Part of a small language model's weights.
Size: 15 layers, width 384.
Architecture: RMSNorm before each block, biases on query, key and value, tied embeddings.
Each number is 500 + 40 x the weight over its row's rms, rounded and kept within 0 to 999. Layers, rows and columns count from 0. Numbers have three digits each. The size before them is the row's rms in percent of the matrix's.

# v: layer 10 attention value, 384x384, rms 0.146, rows 336-371, columns 192-383
# o: layer 10 attention output (transposed), 384x384, rms 0.131, rows 336-371, columns 192-383
v336 110:477556569462516581518555515483468516529475485476498462455450486495501470467523458536535463491520587504624444493518547462488542458491554553481493482504564488534524456505476512513555552526521502479460521549539469546444506547513453475483492464488461430520438532463502589575523463497479508546520426535418485484523549507443544495474475516492539595556469546491538522501468473497493497437462396483514457549521511429539511481509498540480505455464457518500509447472550488446506476560560505509561387538529575438443554499465518436452541511532514446547532579528530494451415459514492423545
o336 103:509483497440501432507491461522402485415502507459504480544452554556474463483472461509521546464463584545575489480472476426569529470512424493506558462477501515467378505460501536530497465439509468404477482525508495440513462415482449452528505511477458524560478478455471542443473466527513514497491477531523455589429468530445486538508510511522499423564553548556572457460527461548514479485482516457520443501492522467479485566442496475463406477556500462467472488507520425488467525467495504489564469474542542541476459503472533488535595502498441446498504498468520397497507467490539525499
v337 102:448553473468502548450526433473446537613497522504520464499573417511489415483493530470493539492489459533485458421421474489506481481470557490548470448499440443480479574467533412509478530516497454498533522579435611568522576516504528462490530486511479481498566563483455493467486505493479525501455480543611489564539531540392541502510471467534468475501536518447520515483522516501555467467465532511468449469474490397489502456562493554430557512476439530473509544552569487534441472515576558481519573497529512471449517460496424561493484507522528508452510495568450518570505520459463456465
o337 097:510520475509582432539482441426508415456459477524460536477481559523487432513435439455504587478502432529536548507513525513514465489527490482522546501597456540501530577459525493561464494547450542510470475514566511552534531516479475532522421522490506462518487531411523526489462510510444498523567465492508498450536575533522464496514461518497478407490495529551511521481573555431455482493388510469472534562447430476447462562473491539503537473534514445520538580520547528485537495515492515410518470515479486437504437522445481480469481493517557498434517520488455542430530451570489473559
v338 101:492538438522542526448488559443461475419525515383574513510489480510546537456505556470454522485455491520521566521521535468530524529472468522488566587500403457451501531515529527485558530512486528459477468489482569496433423523507484467556493490564506474474472497440480533508467500548507497490506491522454502451520458509511493517481469558500410461485508509526438558504611467565510520459504524502546558533555475511459521532599538478480478473518453484448483453530480531519536529537490528540451516480454508539507502516515512434504547451520475521469475572510526450484554556466523562576
o338 099:534484494450544495538543551504506461519502509491555513459561544537494457519559471512521424524519593433475439586481510552493588479553538528471514529500494476551480498397596512559536457535423512520471490495473521521518496455481510491474474422485440563424526490498546416440503509495449521500491535538440511540469493456570517489402519471558452468465458496547385560485554483458495461517510492553552527544463524544466384472520502555449486549504453557557524504520489500526493492417545533551493486533493507607541473552457491498446552490497496481475498538513497481502520572483548501566
v339 097:545524472533463587483472464483538518490539506514474546387487465502507515610595486468517483515488519505488521484494482467543460552418523535490532547452457538493426513480509507487524530601502455475511582499569463463524480545494488464489490457521542504513442542487497547450528553493501531497532438527469501498517545507485453460497492467495541445513450531467515436461527430432544440459440416597496501405494558536460534450484489515487490509485542536494460536405489457474530488480510448500521495502567467551472547507550494432521496477522451418429477507508433465513521466515550552537
o339 101:562462515493533492498477510473513568515498510491458504456470524503545504426516480496499507492513519512472533508610526535480485489518516458517476498521438500578514531500545516511541575498447512401513426503448498530453520429495542501510485470489513476500513490586478524483528533583589461475502468409454499499474474458453464509537505482505499491512512512504481454451500452465484529515487530541455508415530514492499521479491543505467483526478470474507405407493547503505526490512546659487477482513466540552488476474555492466571486482551539515550441475454490507544538431439497466479
v340 103:518523502490532524487571455457487500403437449510548505480466476492494490522545557419534477480515473518472497421452497532594480464489499533456569475526499445528516496490469516548475493516501514516439462448535563516474528462588532518508551491523540540447478412511495499502454509584517493482511495424508481489452514541475543501497483503422492458519452447481487544471427430482468475544555509484437462466456540570530481463486580533476441486574507573455482505496469456463465577577485583541448555526514548502502468549538541511527452470599520463540455426451412563496526452483451488501
o340 098:467450469517471432515460515530479480529604462521483517477578510415524522484431523583461554577447455546465487464483455475503476561528497499533415545446466457497468499526567520509536497517483534523488508494507485534510540452481470589492495507521514531463529518515499493483532487491469502555481439438536495453530404551457521494462507477398516487559444491537498468457501545506480472515507488555538487563516599513528518475490501516537541481563490488441541509458537562484414486479512558422449477516498497455523469544475539571546428496540511508507504563567558514483457489477440494524
v341 097:513550552547520523610511495428465529530488503494509505496495530417468548501413487505461487514477519503551532549430571445578505574453515450519491462529547484543524512555543427499513532523546500525511473500469453557507535509501482468500514445488547483508474484511569506522498453477509440552472559485508457433490440448564519538482551524479522475540523544494479516487427496561475483471581539456619467521576471440478530438496512560567475461548523508594559541500510514444445491527521504513534519456544523403456481521461567465516451541442537500480495503504477516463564465543498564457
o341 099:458468507548438497522515505550448500496501482605498476476502524473390560514416511485498437465490474529513472511533510500492516462434413489471548533470470573493505527444436414521550418473540512528525457491481476465432493421547442545518473540467534484573552496425563463434558628461560443509462509506550511520571501466545549490515437500492500516376491418522543446438474551489490543410499509519511501435567545430495535549516499522577480474519483443512567477412545491563482522485474505577476502571507493499504555470569516559481501565539492453485504475468479491523554490509465553538
v342 093:594499476436468483457481526503415444479516507507564497469555528455465495483549494498529467484512535523514575502524481486552532474442522470484526464492422468500546563532517510478483536469462494528560562477516435564531531482565503502447559573548422548538543496444495486495425501453547403516463521460478471466539475593489466473506490554441471463461502492499455515516487562461530453508508500554518485474479411447552537507582566494469515512443497530482505471554484557487482492458487509512481550503472496459554422454502515454469513574525547458510509504515559474464579526475536541465
o342 095:506517472472511453557518552561509430461551489511443493476511530436452502432476473552457436422534505542521441478523516438490541547463572598434494519448466516572488499488489523487452525528566507491481506456426562475529458445435403484521512499530631525452541522448518456469580519530531476480547435532499503548490536518476525445546482507511426501510498513501446561506529510543478493495532559418526567480590487540503497514553463512461418515480559569469534494474453555528445513446518552490437518532562490494527507480545469514484568522523521455444509488460512474518536533479551485503
v343 095:540581538566466544517488493578554555553517481449532476475618517534476484521456545509479485490486513443502560485542499524517428543517511488443442509593481490516462576452486514485432537569502410511471488504544543482514456531448485442499485505463471561497527488533468502486487586423472473473466451501447511479480512511494483498427452458478467452463498532512561456573506516479511451501504540576518467536515444464466488546569452481556546397445517526514458536465502511498426494519433523495549523501565494546486482541559448507456536526514467460542540480472450557517575589496435509487
o343 095:528536501549526522512508474466549506549468435465473562499563520496518428529550529512496463468486486506478551470392534514476504495481509460514489485529481486562546496486519488549498564519535521542504546482460531462415544469506497517479482585437564456550512562471570561568574516396508447507480518420469495456520480592452444529516500445568459486467493482507495522495569553498479441473562502498538494608515550533478482573560510496527487484528505491574531464416446505461408488393519488566426520563510444545523472496515447476487465526549514500523499455572468490460537508518524541559
v344 102:598414572499458557592464537521506577519501518546476444483581450515459520513501478443508518376492485554558495446491469449523454535523460460425528473505451450514532480498563407424439508442513500504528493535526489497435486490489522494471530533560563469531439495530475505413580497476484506455499500515472472557510478478516505468382482531527485485531515474483521510497536468465545546430486554510458475518493509557461446526540508564525504459476436339489543529487439522478538499476498507528478505496568540511501443586529490515552495566491473580505443497493493512514525485436533511524
o344 098:520449548504436422533483473474575602546529508495612514487452517523537464464462458426487515593442408483581525566496474488486464523597502498448521569551450519539516544487543527491581496537502497529459543439529512507465529452486572455472564559522525474502514553521592523479486604452551462506472446488504442542418475482536489472523529512537521510444471467531490512556460482581455498505495491525417477531560469445477511526515452493496566561458527470497517577481461488524584511490487507528493539522515490474494541580457426414545509561538493483491513497484449472561510519509500522537
v345 105:449508527537513491502485535508484411456419547444601504505524529513483550409486454517494549529523521464514466493426484545453515468467472434504471467552506474453490456515466494508548469434535473549506509489581472481475462523432563437525514504533522436478518485505552485499507453548476469477503458469490507531551513570459510455487481520463537494513530486559510512501476538526523541522505560482569573480490434545466473589528552564517478486530457460472525468546525440503501491451545453559500518412546482473488447550446514402422515527494509545509466574511532522447534552545522535471
o345 100:525483529453505428482471513614514485475529481440547487522478561490430507459517507516482511465518536453413496455464477432450562482457551437561474517540529565466452500504534536506499432514526452518555504516528464522600500482481459454458505437452512503552514469578534497529411520450501422504541451509463540563502488466516493542458481494570498562405477505488476519520463497486536463501522470518535505526487477523559464537551505523525518517498541522451496482526525489522402529493533460536498538491513412521555471501499498469536498506554457463471467509494520431499480511523550549447
v346 098:444537504560506544543459516486490494500423498493573484451499505428422505474485483518491524426480524534532421456510538495582505510491501495442536487494543521603498542495556520572489506485477498486508512529480494479522476509462573500453519537543437559448557432511534461555444446492514479501621530419465509477485508461545476428570573435443438475475491543536467495533447513513528504425537547495517449511445444527477505538501512482470479486463501521481509413472542413518497507488501502472414481487573494531510400494515506485569515592454477512533533460477465463550446496449465430479
o346 096:447485522529561489475520435537517566494464445490525581513505499568481386551503468522477463490489439477543535468573507492613544521497446524442425508474489441490443470530514438493536560534464529542450430506462433485533532509585412473457524517419509547521484492491429516478467534512570428474571459499542505488465496547520502508503557591517524521492435478494538480487447497500502507506539502475463505559500498546518479492479495486562432445525552561475523478504453427488419471510495523487466505460480542508541506552527542541565470475464513477461506539439504512498424460516506549465
v347 101:514503574463433428520450532478447469445433509437550489500540521492540512488571505509494530417509478476493492521520529543474449506522440582481479553542549517413524449551457459483496502533505504530523506443440496499586484525470624426593511464505575544535438510618515529555459541511450497462490501446497473484532501508466516539534469542493498471522498515475407485539458481475500526432490552470513498519438440511481483517496454393569529499480503393565585516480466534527519517537577497443522504397458567538502573499490505428512508505515527459502527522492500528507457479533561525514
o347 099:457478538496550588572547549458490519453507557556514583420571541544542506526521496499515511529526480460547506528484517516477474442573505538506507545554491512499482460497559456459466513444585434533535581480475435436558547436513569503489536487496531477527498568564490488513526469494472466477468467489529532539460576395530513470483501510563485461471462506493459441505513531511452488559499494489494485465466570428485502527543487537519510501452502449547495429539498500527491532497515441558583520486560553510495526530489463591465473634521516509478580564509544438408482533555564503559
v348 100:501544464438546428516515462470535513476406568444531408472526440462538486559424425490550433469553432482570455455527478537544483492528456462460484517530492466454485491485477525495493507473499491441493578540516468503507487435455525570520452533511473493483457478496537544474465562522437398531476463484552487517538494529525466459484555524509634469490537495438504542533560576480511501496576460413520464501559476494435470441561497463525473537479442515529547460578504517473461492566510489444589481433506575528502512532455517544513548444482361514517562483449488548507466508540554497474
o348 100:451504562530443496511411512510485568479425526519528540522450487479508513552470480444479513545485547477490515511547514430528490497407497490496531508453544470464608474490496479442439502519484482484495503453528452481538489493478452550556481519467470455479499509495488414492529542495486423574428429487517465534523502399462484554535497526593475510519507507492538500488560482486539481433542459547497471508527434508511513498493555466556466466509541472491584494513540522437450492497510491523563506498454466427503465583482533554497502580524456450496521499482552448517490439484510510516
v349 101:532418488535517433540549528588452602500565527511546494480537541498483548477484535506515455564470500501484499475490550523475528521482480484476440536543488539517475479489538477474467560498556480546465441538573528459445609475339490500564520592428499538520474475519552464580548547452503444552508441555485535554528525470499539465476514566436436504460541442521559530518525490528545507464550549478423493483509508495470456466510503550571468496473500523483450481466492465523448462488478465501501497464475513473458478594526484519484518606468562521473478513540462387524554543485571462428
o349 100:561499499437485491525458529525538494523539562517464507513453394510471506500508505478480515474504495479507438486430570470475493555447483549539533602530488400479505477560499529482504397536528511504506499427465523471444473479496448530568486529480463499523502532466606555487473550466494501396472512524528458475491569532425491561463496568493514576514453481533520511525460532548591550441484546407462488535497481489477486553455510537502510458467492514556456476476466534531451442529499501493489429496521504500437545520510515475540436533507473436435481415540479478496572459499468517544
v350 101:431533463604539529458465447434497452475520460487458482554509499498489483465431495495518476435450446491504526550409508497511536512474495515447535478549486477387497548435525529516523530521511495535473509480537598470487519480477515511528508498504518555532433458549450483530505544500522513461526478468498519474543501515551473463515497598485505534457528512502511458468523479399571628529485549491531453467496525539455482449483483466517529462543477503538523533569489444496524543537503473540507447435471426539496430433431569498465530509470489492533502453456496565524493501527531465578
o350 099:538505495494602424516529530563571489443530533491493505525585536433574590581530507496533543532440553470474559472524452582478465471498527505481547463443526564465471424491489442527509536431524520516499446545497511466530528526578466488473552511496424465530521487475532508527520517513481536436493509491462514522539488494553487545388556540543497477443492544508488456513499482464462500518530497438509493448538474497540439499518548540534554505513551472540492440510462491539537533485534580420528527555539457442443527481454476589556494469486535486519514458439517501535400493467460539529
v351 105:459481529549479514471485488437529498476591509581452440497493533530496508562546498418513492486565530413479536502491532516483480492531541529502528489590448528459452518560466505527525494511461460576519533498473538420547473497499516529523455517567522579504486528574504536526556420517468525435541511539547531528481510528478477478419491477501511435480542536454463475507525491418463466544528438477530495582465529523491494504491482534424507565475605485482444429504471501652541522471532557449465495537489538556612414436481483450534501522482447460536539500476470526510520555501488431549
o351 103:463524530451489541459524491488488607479518541513497482538520483519496520541558528471482504472600503508570515488543445557470521523575505494510507436451465502514511463523531521450493531532524500473424560604511431472484475551468506523538430472540463597455451579523471508538500488553519534491516504485480529478463385473432561524579491540510462479510525495472537505498505507477555495524514447504483525558524470572543524481464485475498504573450481506582547511477526495474529489491527484465550506496454475500516574442443506476520474445480513554565493470537407589466529490471542462565
v352 099:486432564506456505470468507522441513519429505488467471431472525448442461555521558495490493548509456402503510438462425492470568589542438412491529532530484461475598511474522368491543510535524534519509559560529431540484489478524460572491451437491491484472562444482520527468564484515507522507512445460527495480575477467493536494457506499528469468439451554530484428487495515455511547516508483427458505476484496529551488502571492515541505551538473516534451443436538539471583537465477480551492469480501492511502523546475489503469541502592551575506478537573512506480488444535460511549
o352 097:526422467548447479507487521503492483576496442538492476498445483435527478466492502529453480517505493481486507496474500505588417506545503474523459490428497497492599485571539452472458501551489481468498522527487537572538500579506502482565484457523544553519476565424538446532570524443466553509482478584549558509473479455459478493514495570544537566540490472467536503481488543499518423459493471479534427410587509486504578494579495510511492431529444540550440521506489455489515593482518508455491437458518465533514545499469494502477486438571529501435527439453411479482476462477490463466
v353 094:502528485548520493435518462438552512547533543597527553488468506403458455499483515413480569397471445470461498472487491486467552460478549478535509519439566475537497495464514478452447522525485452492559508491594518564478476538463471516477562509517459538501515466525425519494540519521458488424536439432477536490517480433410513471473507442512496440534463500495498514545478510461476513400460481377485493568438442519516486514546446518482453503530544538522438588510505558485539464496556454514553538435506538524534492478474532566441483448491533460533584464500516480548492516499479515537
o353 100:413544519538535457520545558463521482510504517477540514473467498468547542430492513389509460532544445527512573487457511530487466500522503503415518468540492568588499522509433498539523500462482415484552488492464524527497478482460502475524401506441513493446474488558567528547484477484544502539561473513555505462552435512504526490486456518527533451523527450495571580474476582526475488450532465475508506490415506477521541470484510501509529503532531446473437527417459561482382520518573553506471474472477513491476499516486498507510517511476538518468492536552467509474512482521489467512
v354 110:439480562569512507481497463526574521481519460597471473436479449521434506548499487480537513513500494445553507505543463540479480492435497463497487502551436541575486522499525456464523445521464494581472480485610451536500454435537431467449517481446533455548438435519409385503523516451537464503541447485500550444487442532582479504468501546507554480483518529520478541514504586473503521488477422423458485379503470528519501567498495538455540434497467489532527498436504505554507458470479531483561395550437495503583531510532543451533461545514516471511530509487493596535465403444478458540
o354 102:508476524504516471516551494477545602585548578532494611581500453465552517478545518477499485458498477502541510515482486516527555485475480534432468552517511498523469483564420520520439491508548470453433507499499545468532481496475459530527554519510535481509462461486500495526450544522568472534503443522468478461467469566476512421432491523505535516514517442492528472455517467516470471558466455474508504460496523595525522551586417455510531499507561455514447500501531506579475545442451576552508460490529564497430562458540520531620552453512504502546489424487508499522428561519541546496
v355 101:508484549516447550476492508579480484436544536527506555524502471512485530551553570539472545497529488494512559462515572491564400482504497529533506492500505451434487521505528497501538525541498547510441516520449494465490507485529525506535513445612525443420515526546527518508492480567487457544525562525466549504483398493482457449465487484508458547490443523428446469474469507446540510564487476547564505536479493479400527490548526504504477439525475577486533441528461467471520511482460446533527486620457453520571535570515544460422526490506557481578486544492438451517498511478503510491
o355 102:523420492530468495520503579587484429488464431546387470496502530511520457501580505527498482472566457458411574570522484540521486538541522442566496518492448518469486529516550484501500514467493508521455502565474484571550505487509470529494460466546565468497456461483475518417530522540461515567493466592453488490372493533527496504499539492518552549464469509570513510472415481467504507557490467526471515511577548497494503521485574518440473569483512487469428423514475506433499559505463510462500502463513420505561548501525618489448438513480516475525506541544519473527476525532451557523
v356 097:486459530481496483567559514504524522505520499488530516539481462438566521431495513517538478538494503536530491469535575512490494514492485499443461564480448464495562435534491502495500511535587558501530501506540580531495477568464448503477498461385510526474558470483498562531455538508443484546458511516483540504481439525489535503428511532442483580549490534488454474494506527525494508568479431484538442517548503545498499466525485552482531510562483520476498511458516515477599483509568518477539425402498512519402468500510542456484553547505511540542477504422467554544576487429520506503
o356 098:501468526514444476537480495453524456495558481559521512498454491482474506501497530530482437438503485557558461543468472540517525450460405548535519503442584579518497486524463538477498474461481511472445560497545471509523433494556546469509569519493439496470544571489499512451471522502553445484481499545463419500592468550499550518501513575507483533504519503520514505546552543477475433479571453431539447505562535492500486464464474474506527486478484485526498489512496545516533514453512484451461436461575555466542519455498526552459505533445446491491519456541540514558557499440498473547
v357 104:590499410510480524496517527489509535501450488513442535562521518505425403444479520519482501532528511491485455519483514482515444520488537538461504485544493638491485421534523465457521478523532492483494460539524561467453480471551528529545468461556520561462491478466584421511483540510491505514507514545465555509561488523469488487513522497529494516519502497601456442437481462485457494526554482485507453480494468494422523486552478469447540481456528432455548488444472440435508541506447554464504582587463541495436452511524602465438499577452429557497522519476519455507541435512501469445
o357 101:598505460549486536557572469517462461506490504589472556487429454512438475501461474500475601530553444505518428470514535538523486514482524464520465463555529473533455478534517499463560492494559460568513525463453522506465506497516506458460491589554473511551409518467526462509537556499485455458509547599420544524475514543406527534510536447492483538475462487468545536503493535559530518555455496536483402476465474475498479506501473492507496488449497481490495511425533475483542484647506555523444540525563481488465412579519560467542487457517491481493455464535602453477473454533546543571
v358 105:533459477489480523563458452513485485523480538471568506511464503483466505481561491480482497420508415601462385490594432468561602509462462470516451538436526586487497529494540518449490496519500487499504485437489502533474499493493509467569496528526526472488480489459436440526515511455477506496444449465533529537529426486528443545530529483512546458526518446466478522594494541465533482524534574500378476515503564548449552470496479541520495506566525422489506511521503536505529542502533522512493538494563488490454511490524508491545531506546482483487550564523555583452515551457540507504
o358 102:556496520494461510500466458488464486489580487513571454508448431447523500475496485406529521439534498515514515531521485532542546429495457465470527497452506526450523525502486464453473565514476502463462478490481485512499561518428540564451494548480556520548562555526459551567492543466466440487493544428495480601524560472567535458559513498510543551433490533533542447595498437476557454502495463548454451455522526467417576514516458481486514465460441517550518581470544517518546492470522581525466531452513455538465481542451373495515512536456475509436565575476514538523530501510484470491
v359 101:475537482477593527446484533474542509434522511559512498480503542450544486575488473484529488416478512500427519519471479459469469563456524473480551538444487550521440482436458558498468560515487447545482516472558486536428440537509475571482509420446541422499495488464512533602511515574528407522495453467481560456503496489469461538521506447546544504473568514489533449538513466507463535514524486414485442486513523472493489519441604479586485460549556513502453499464519433504520483542457481529560419547527540489535442403529503471528490449452486483503545516513516469555523417422535400508
o359 101:487519541590546550449421510515485532578488554525541503488515467494514525457416472465536505518430532558489531463480472568522541471486470492434546461516497466398444436491424484536512523456521463484466516542515495472476449501476462499456518525431492496473521436549445587479430518534550516494539453544564548527521473520406544506411502514507539457535451434504505561533522471575493482475564444509651543592415506462522483444541476480468451486510484511542494537531533472502435495455568505515530490562482455498535534512505478507552477459527499453469503497541441474454505541458478453521
v360 103:518566481538522476480428477454526506445523514514468577519492517489481441517509528497487434534571502495549576431510466491539443513545520507494599481552487472490479503447562537537551486547547536459562525418481489497475488452514487456515481536495496575469462487567532556545545499483508525472482485435548487472525519541440454468497529434452498524446484472510520495542488484539531516537558448461455469419490495446471485512456535487506546481453528499528505542604533500513512564530555557559510496439510477497422510499527476537541525538452534509536490532489460491529481479561485534551
o360 103:462585528531512527510527547501546535511526507559465528502493499555470511537593505478447500551541483485438523420540511503490475446525477518526550549487560488529507541460523555524523546554537547519476504512471432533540562499427580564506573548474461468447480442476556461512489517628524459447614481514518504481452482529470422452500472503523439471509450568461554462502435481442518503536528518547530518554539559539540562446552544474564447522552524520502435469503441518424509523487554574503476529481528462551511481535483509515492439524495493462457416517471501479512484548562567500523
v361 108:504458523538484509460445499494510443487556488471511483483524448477521506499499552497418507551425507452532491476495546431470544539503476489496498535523539432517487520526623477522502557425502492471452519515492524511508452510532520485598480522475515512511557509497476466570523509419500502527546512543450526448496516494551478485469559441435450486473546462568510525562517514480512480502589468392510430554488482503507509490476433459560542489486541500473447461487502470501406507505582511535447442529434503447504439444423516496455497460538482492525489483513519510533499526532471498516
o361 103:507574540483473508469532549479516440500449532543559533558462532445438481439505471471500550546551449481501549442473520414479496505549441460441539475530530515511505480532500485464531525507541555396523481514482548574538545470535500497507576531510508544503457509516571494462529531516450478550456512432469535579520458511501562525490486596526515538521499412500438495468507512503453434481490494431478487602568482516574459529501508508538457455543501499496511541450473496481414546449485542539537545491479460510454502478515534472540523398525419449498424613503489492521518482493493546504
v362 105:542505506510503483533574496517500487448486555505456522515473502540450519473549569485455446484514410458444454460496467516542455498460484553450397537481517459521478454444540477522557526453561527546438486503448554465511370536525475436496431576469510519411508470475543540485595490507538503521474482429542438521510553544461512520509427463463497416518544492485466484510515467518400473433508349463518503526559519549512487502439502490455409466549546526464517550479470467502461497473437515489520521501479460514545487502467416502486502497454555430520526452515496490501509483524526507500
o362 107:567480476484453503456477532545504528524482538556450530436576557540604439452525513481511535514504591514600493510466472482476441488551511597484492507488445525517571484539511485490483460384466517499613551628497523521514491445451527558576445496484535497484490504546533521591514533461515493499449516461523445477536483414503561472463486498511582565588521573477473457515509491543505517432557437478556507492483497567449534474432506415551465442514478523538466549515498456533524495527548530453502498552484482512532449564444550514456559528541450501552529518471484479514502452473447472508
v363 102:446481533488493511490452511511445490484502487549462511509503477476536529543505537515540516473480507472599454534468470473509493501484487479481542433464411520528551488514505388488520469547466582449510550557517465478481498466519558504549597558494625465470520461421559443537490501597504470550512405562473469453535431428516462502519486521582522549407468457511497523472515434476497400496520512460522515546524545497463542485567563480453530544510466457536521528483448500565489512525480580507555541503530466507513523490529553493490528543524501474472433489440509446513513536515466516556
o363 104:542489490528490493519563520456456489547522505559453494463531498531480528446456433469497430555483494468466534489465532529545500526518496484547484531428441400493525459507519462552465500615502550521469554520509504498483438528484481511518479546492524465524412419540455450508476463520514415507514447474480436526461436425514550496522507463524521529542525460536555545560519574482491505540480464515537497500528503472462487463553454552539530495544468483548488484531493484425539490440510557523538469517489479432464528523524530510486555516524459488449459475462496532501537473459518516521
v364 102:454487438436491573469476441501510523508555506488470508467407407502537447545543453415465441481507445497457480555539484445514385425533534508471421509482517509453431469529498496479429558464422550496480486523479481472481538525507412526453530524511508477490499515536509548462478433448465477526548447481519478529514479448536513523468464476487529384534519520462439495497483486483467508507454424476537502510545482527536519502398469510536516550521516482484467542457539505528488494452477421514470515514468470540508536459465491528423481516487442485547601486478489546572499467513500523491
o364 102:468508445532512459455418587501572481507530499518530493547522402485474573488557444488529560534500529523559530475536553531536528500493454557547454423608495514545548518503443481418458505432443559461497529464474532542539493596572526502495537515440501501521498546449536486509507480534445460523505495590586494517542432502538464403425434426505525465539516498564471500476489532505507449441510503516533525565446529537414574503470487508439511533512487483420507504586484462399605527542501583562531477515533512509566498499498508487470452480487489482559499522476521514527428515492464482471
v365 097:488495525515524534428419505522517538466600420461466469530498529492488499550537502510475502454573462397510532546527504534543476516428474511532490501526553485443560470507469489455491494412537512499476531495526503631497433495496467528507505506504419500488454553539500487431466539507515502485448514515468451508568448455537478490572483473481450489567476509462492523503548450515450541500563490495536535429533479504468478566510500438441570483581578507526483500552492509576524507493512484483540483547572451453447466504556513448455456495561522547533472509524541500478488505496601497581
o365 098:440528562427485489507525517511491438523580511496519492462546519490505513564472505534495477471549455440449466570497495488511467505493476449499496478478508509436469500464466448509542517556424524551494550505491519464525504520429520496548564488489480597504495595505504558491478468491493501515425432453475426529530408481488423497506466459452489470472524535553489458515457565472478563451489484529464436449507447544541455485484473495504538492502537392545485486405491560521496472518552541510558482514514572514447505439498458562488477545569533466471533475487573487482506463558560560440
v366 107:580530480493466517461548503505520532548483530522501526486507554518536451503465529509488499548542491445445549447451519493455495490484458562473445554566514522448528533549455404462576507503512505437511450467500522490461546469497479532557488547588516474537458653546475491431418513511477456499393450568452516481497431531515481434506461490470514472600457535480471484498494505628535484461568510533543459508519443419457451475568526463530478458399503485488438518528548510503486517496496558500550517531556522463444460466445548480411480486599505451488424426508476427504505566513434523482
o366 103:485484560484540496448537523454447428478452486449486470499524542551482497561478533493545490484500471481480483513447499529496440583423554484587515503584545423502476492464567466503516529497491411508517505493506506521458552504484605514494464478510522471541554554484440491460482502493493540550498565560452518492552485451515542460502441478521515517489492486545512544464513544513602465518525487510483528465534421546511409483549503545553481494512488454571495471505533490490480500428552447497501483523521524532475553561522519404467400471535597514474484463490515488473581525543463510458
v367 104:510455532566489494516512510552557513487434511539499544519499510536511498509493579496429527543508495475494484480479565544496455499525476554522456559501500447538521495517506449547429489515500495452464521457510445590541530459458553471519553505589427501517459504578521462489489573491491485529393487470477419505565579545477454437515513529440551433503511462443500589487446518458471529493440520529473508546556453501500551477471477565406526507472588540509539649493552509512495464469446399446529455478554488513500510435481426546537513433472398498507492411510502465474447536453478532481
o367 105:510624523525448495498458540484478569549535508500490474564512567477519521498588454524543540502521544514525525498481530567538540533544478503505468575544451523473540563539451444508498540499499484435553476519480525476499582508520494434515512479490495432563548522539532434528496451525562453569467539472618497459525535457523521511508478446457507494484532501533496472465503492522492520516497450582544476599464569435471516485424521480520485510453423467475429504443513500547451534511479394486447476473473504517426540505478500536482451486443540569461530462523555556453579497509490391479
v368 097:475556501542499534504522504543514438552511495469503480489590580482507379441500557519436473479519462561578542484528446503521464525544438451485510506563481541471444432449564479465516485502466457499547507458495487420432561498445486507511527538465492473485508466438500530522576504501559492494446511542485455475527470472545562499525508494543496509482495533463557483452527474434440452597490508510523488485467545426494465501563448420541459487490489519474458446520517468521469481594534544501529511504478462480574397522491509481536507543443461489445471458497545484544464499464503449535
o368 095:503452483536484469548498467521497583497471487530536509530458493531520480586480504502538479447485508565412524483587534457514436475461521442522478480523494495445541450475516538537483474506502510515493422439580519509480459454505544515499469501468537516507515480468494460479551521554522514534519498461491460536616431531444533487544497445486485487520464522485495527475584548473514507461541493547424457498483486469467413480456523492570536523513538425516463454524466516497449545569511576538583483553510498461485456527553628496563511476505542418474498513478526459559474507476521470573
v369 106:442526487532564550554536468534547511530502468475549533527557449527504478532452503464520542453525509560507485555527473464483518510540479426499438450484502431508542492486534513500472461518534443452526460500611414489465491461516533444496492482475523549514523467565524502487554500483485458526489530502464467533511502586503529483519498530481454511515501544502551541453646526582514481524458579468524484416510459457492464554515544497476476533515419377490566502524442531471470541498475576489520428527507453451457501497472553398454533516477530526519499390512562459385491420515500553506
o369 100:481505511571449546535519530481535537550464511538558482486564465519517501500522474517478496501494490542491453516463452473513557549472495487436506498535594541391525581445602568492557518494497456470498478470556510456485526424538499465509559448446500435578450527489489600528503487581481474517471450495450458403480534515553524493511537386557519493528448408495533540495528498536525541552461520590483459522505498512509493522547445434568519495502389470444484477551506549506509405539469452532526515490492454518476480523453446541495477489522514466523545476535515457435493490529503550480
v370 104:475476494492526552515493475499441492497478490496460568426463528481495479573493484437459541537527467544508471535565470578574474501439451461452451427473484449572530521443530493479485580443470572523496453464454491489526464491480401451537450494489397503429482563495496554535517504505485510458453482444509530556533498436543503471508554515498532495515511480473529516457440470507495472510513531443495475583501509492474515479454494582436468603505514511442417425494409474463484494466520552477420571446458508499424510443470520514485479473471424547483486522510514518509473551442567581522
o370 100:524471504477451523444508518468472496490516464524525531511441454447450462455496430501504494566499521507561466491523496492533502538515463547436461493494511507490516556465497531409466489513473567502482537473508457473493524498466514544462538484511470500561599543509527535475552496460457481607496558550451458532493425417454525553457501509509478492490492531510523539430544450459543504449509454537531489534472471499496511463446455528527485559552588554444468498517471483506507572520515485389528517519424438531568487516505521484496513395515494456534447565518543517467541488406471570461
v371 110:536482464426421531528481532547491532485529464483549537529497418529474472511452463492468568509525552480508533412501517475452480549520496508468569460540531482478496475525449450487569522466541540386507507502515479489496537541567499476509480489534535435496496557491511614480514541491489478521477483590561506422509498457493509533481484447556531531521531421519380504479476514502478525466494550559495508440521471434431497476559517532506454550509526444511524419435484577519532551494513517477444501476495465482459533508509482473529513521550587434389475518517490484530510485491446495509
o371 103:507523477507492521473515494428456441454411404517517474437580503572479473575511532496508540561539478491471423446515526478514546458491517537524564542559480454496475508440544513543559465550417483474507522451503600435504491425476532564514469535491573500456478508447494526477449424489526437370497542566495504484399494423520554475509470509500486548537524573481523483511388605496551499533493516488483487472480455478487449554534487486389498520492550472480473524538565601474520581511521444529472483523523519472501547507510481506497508464467488476448489500467514473445552540546443587458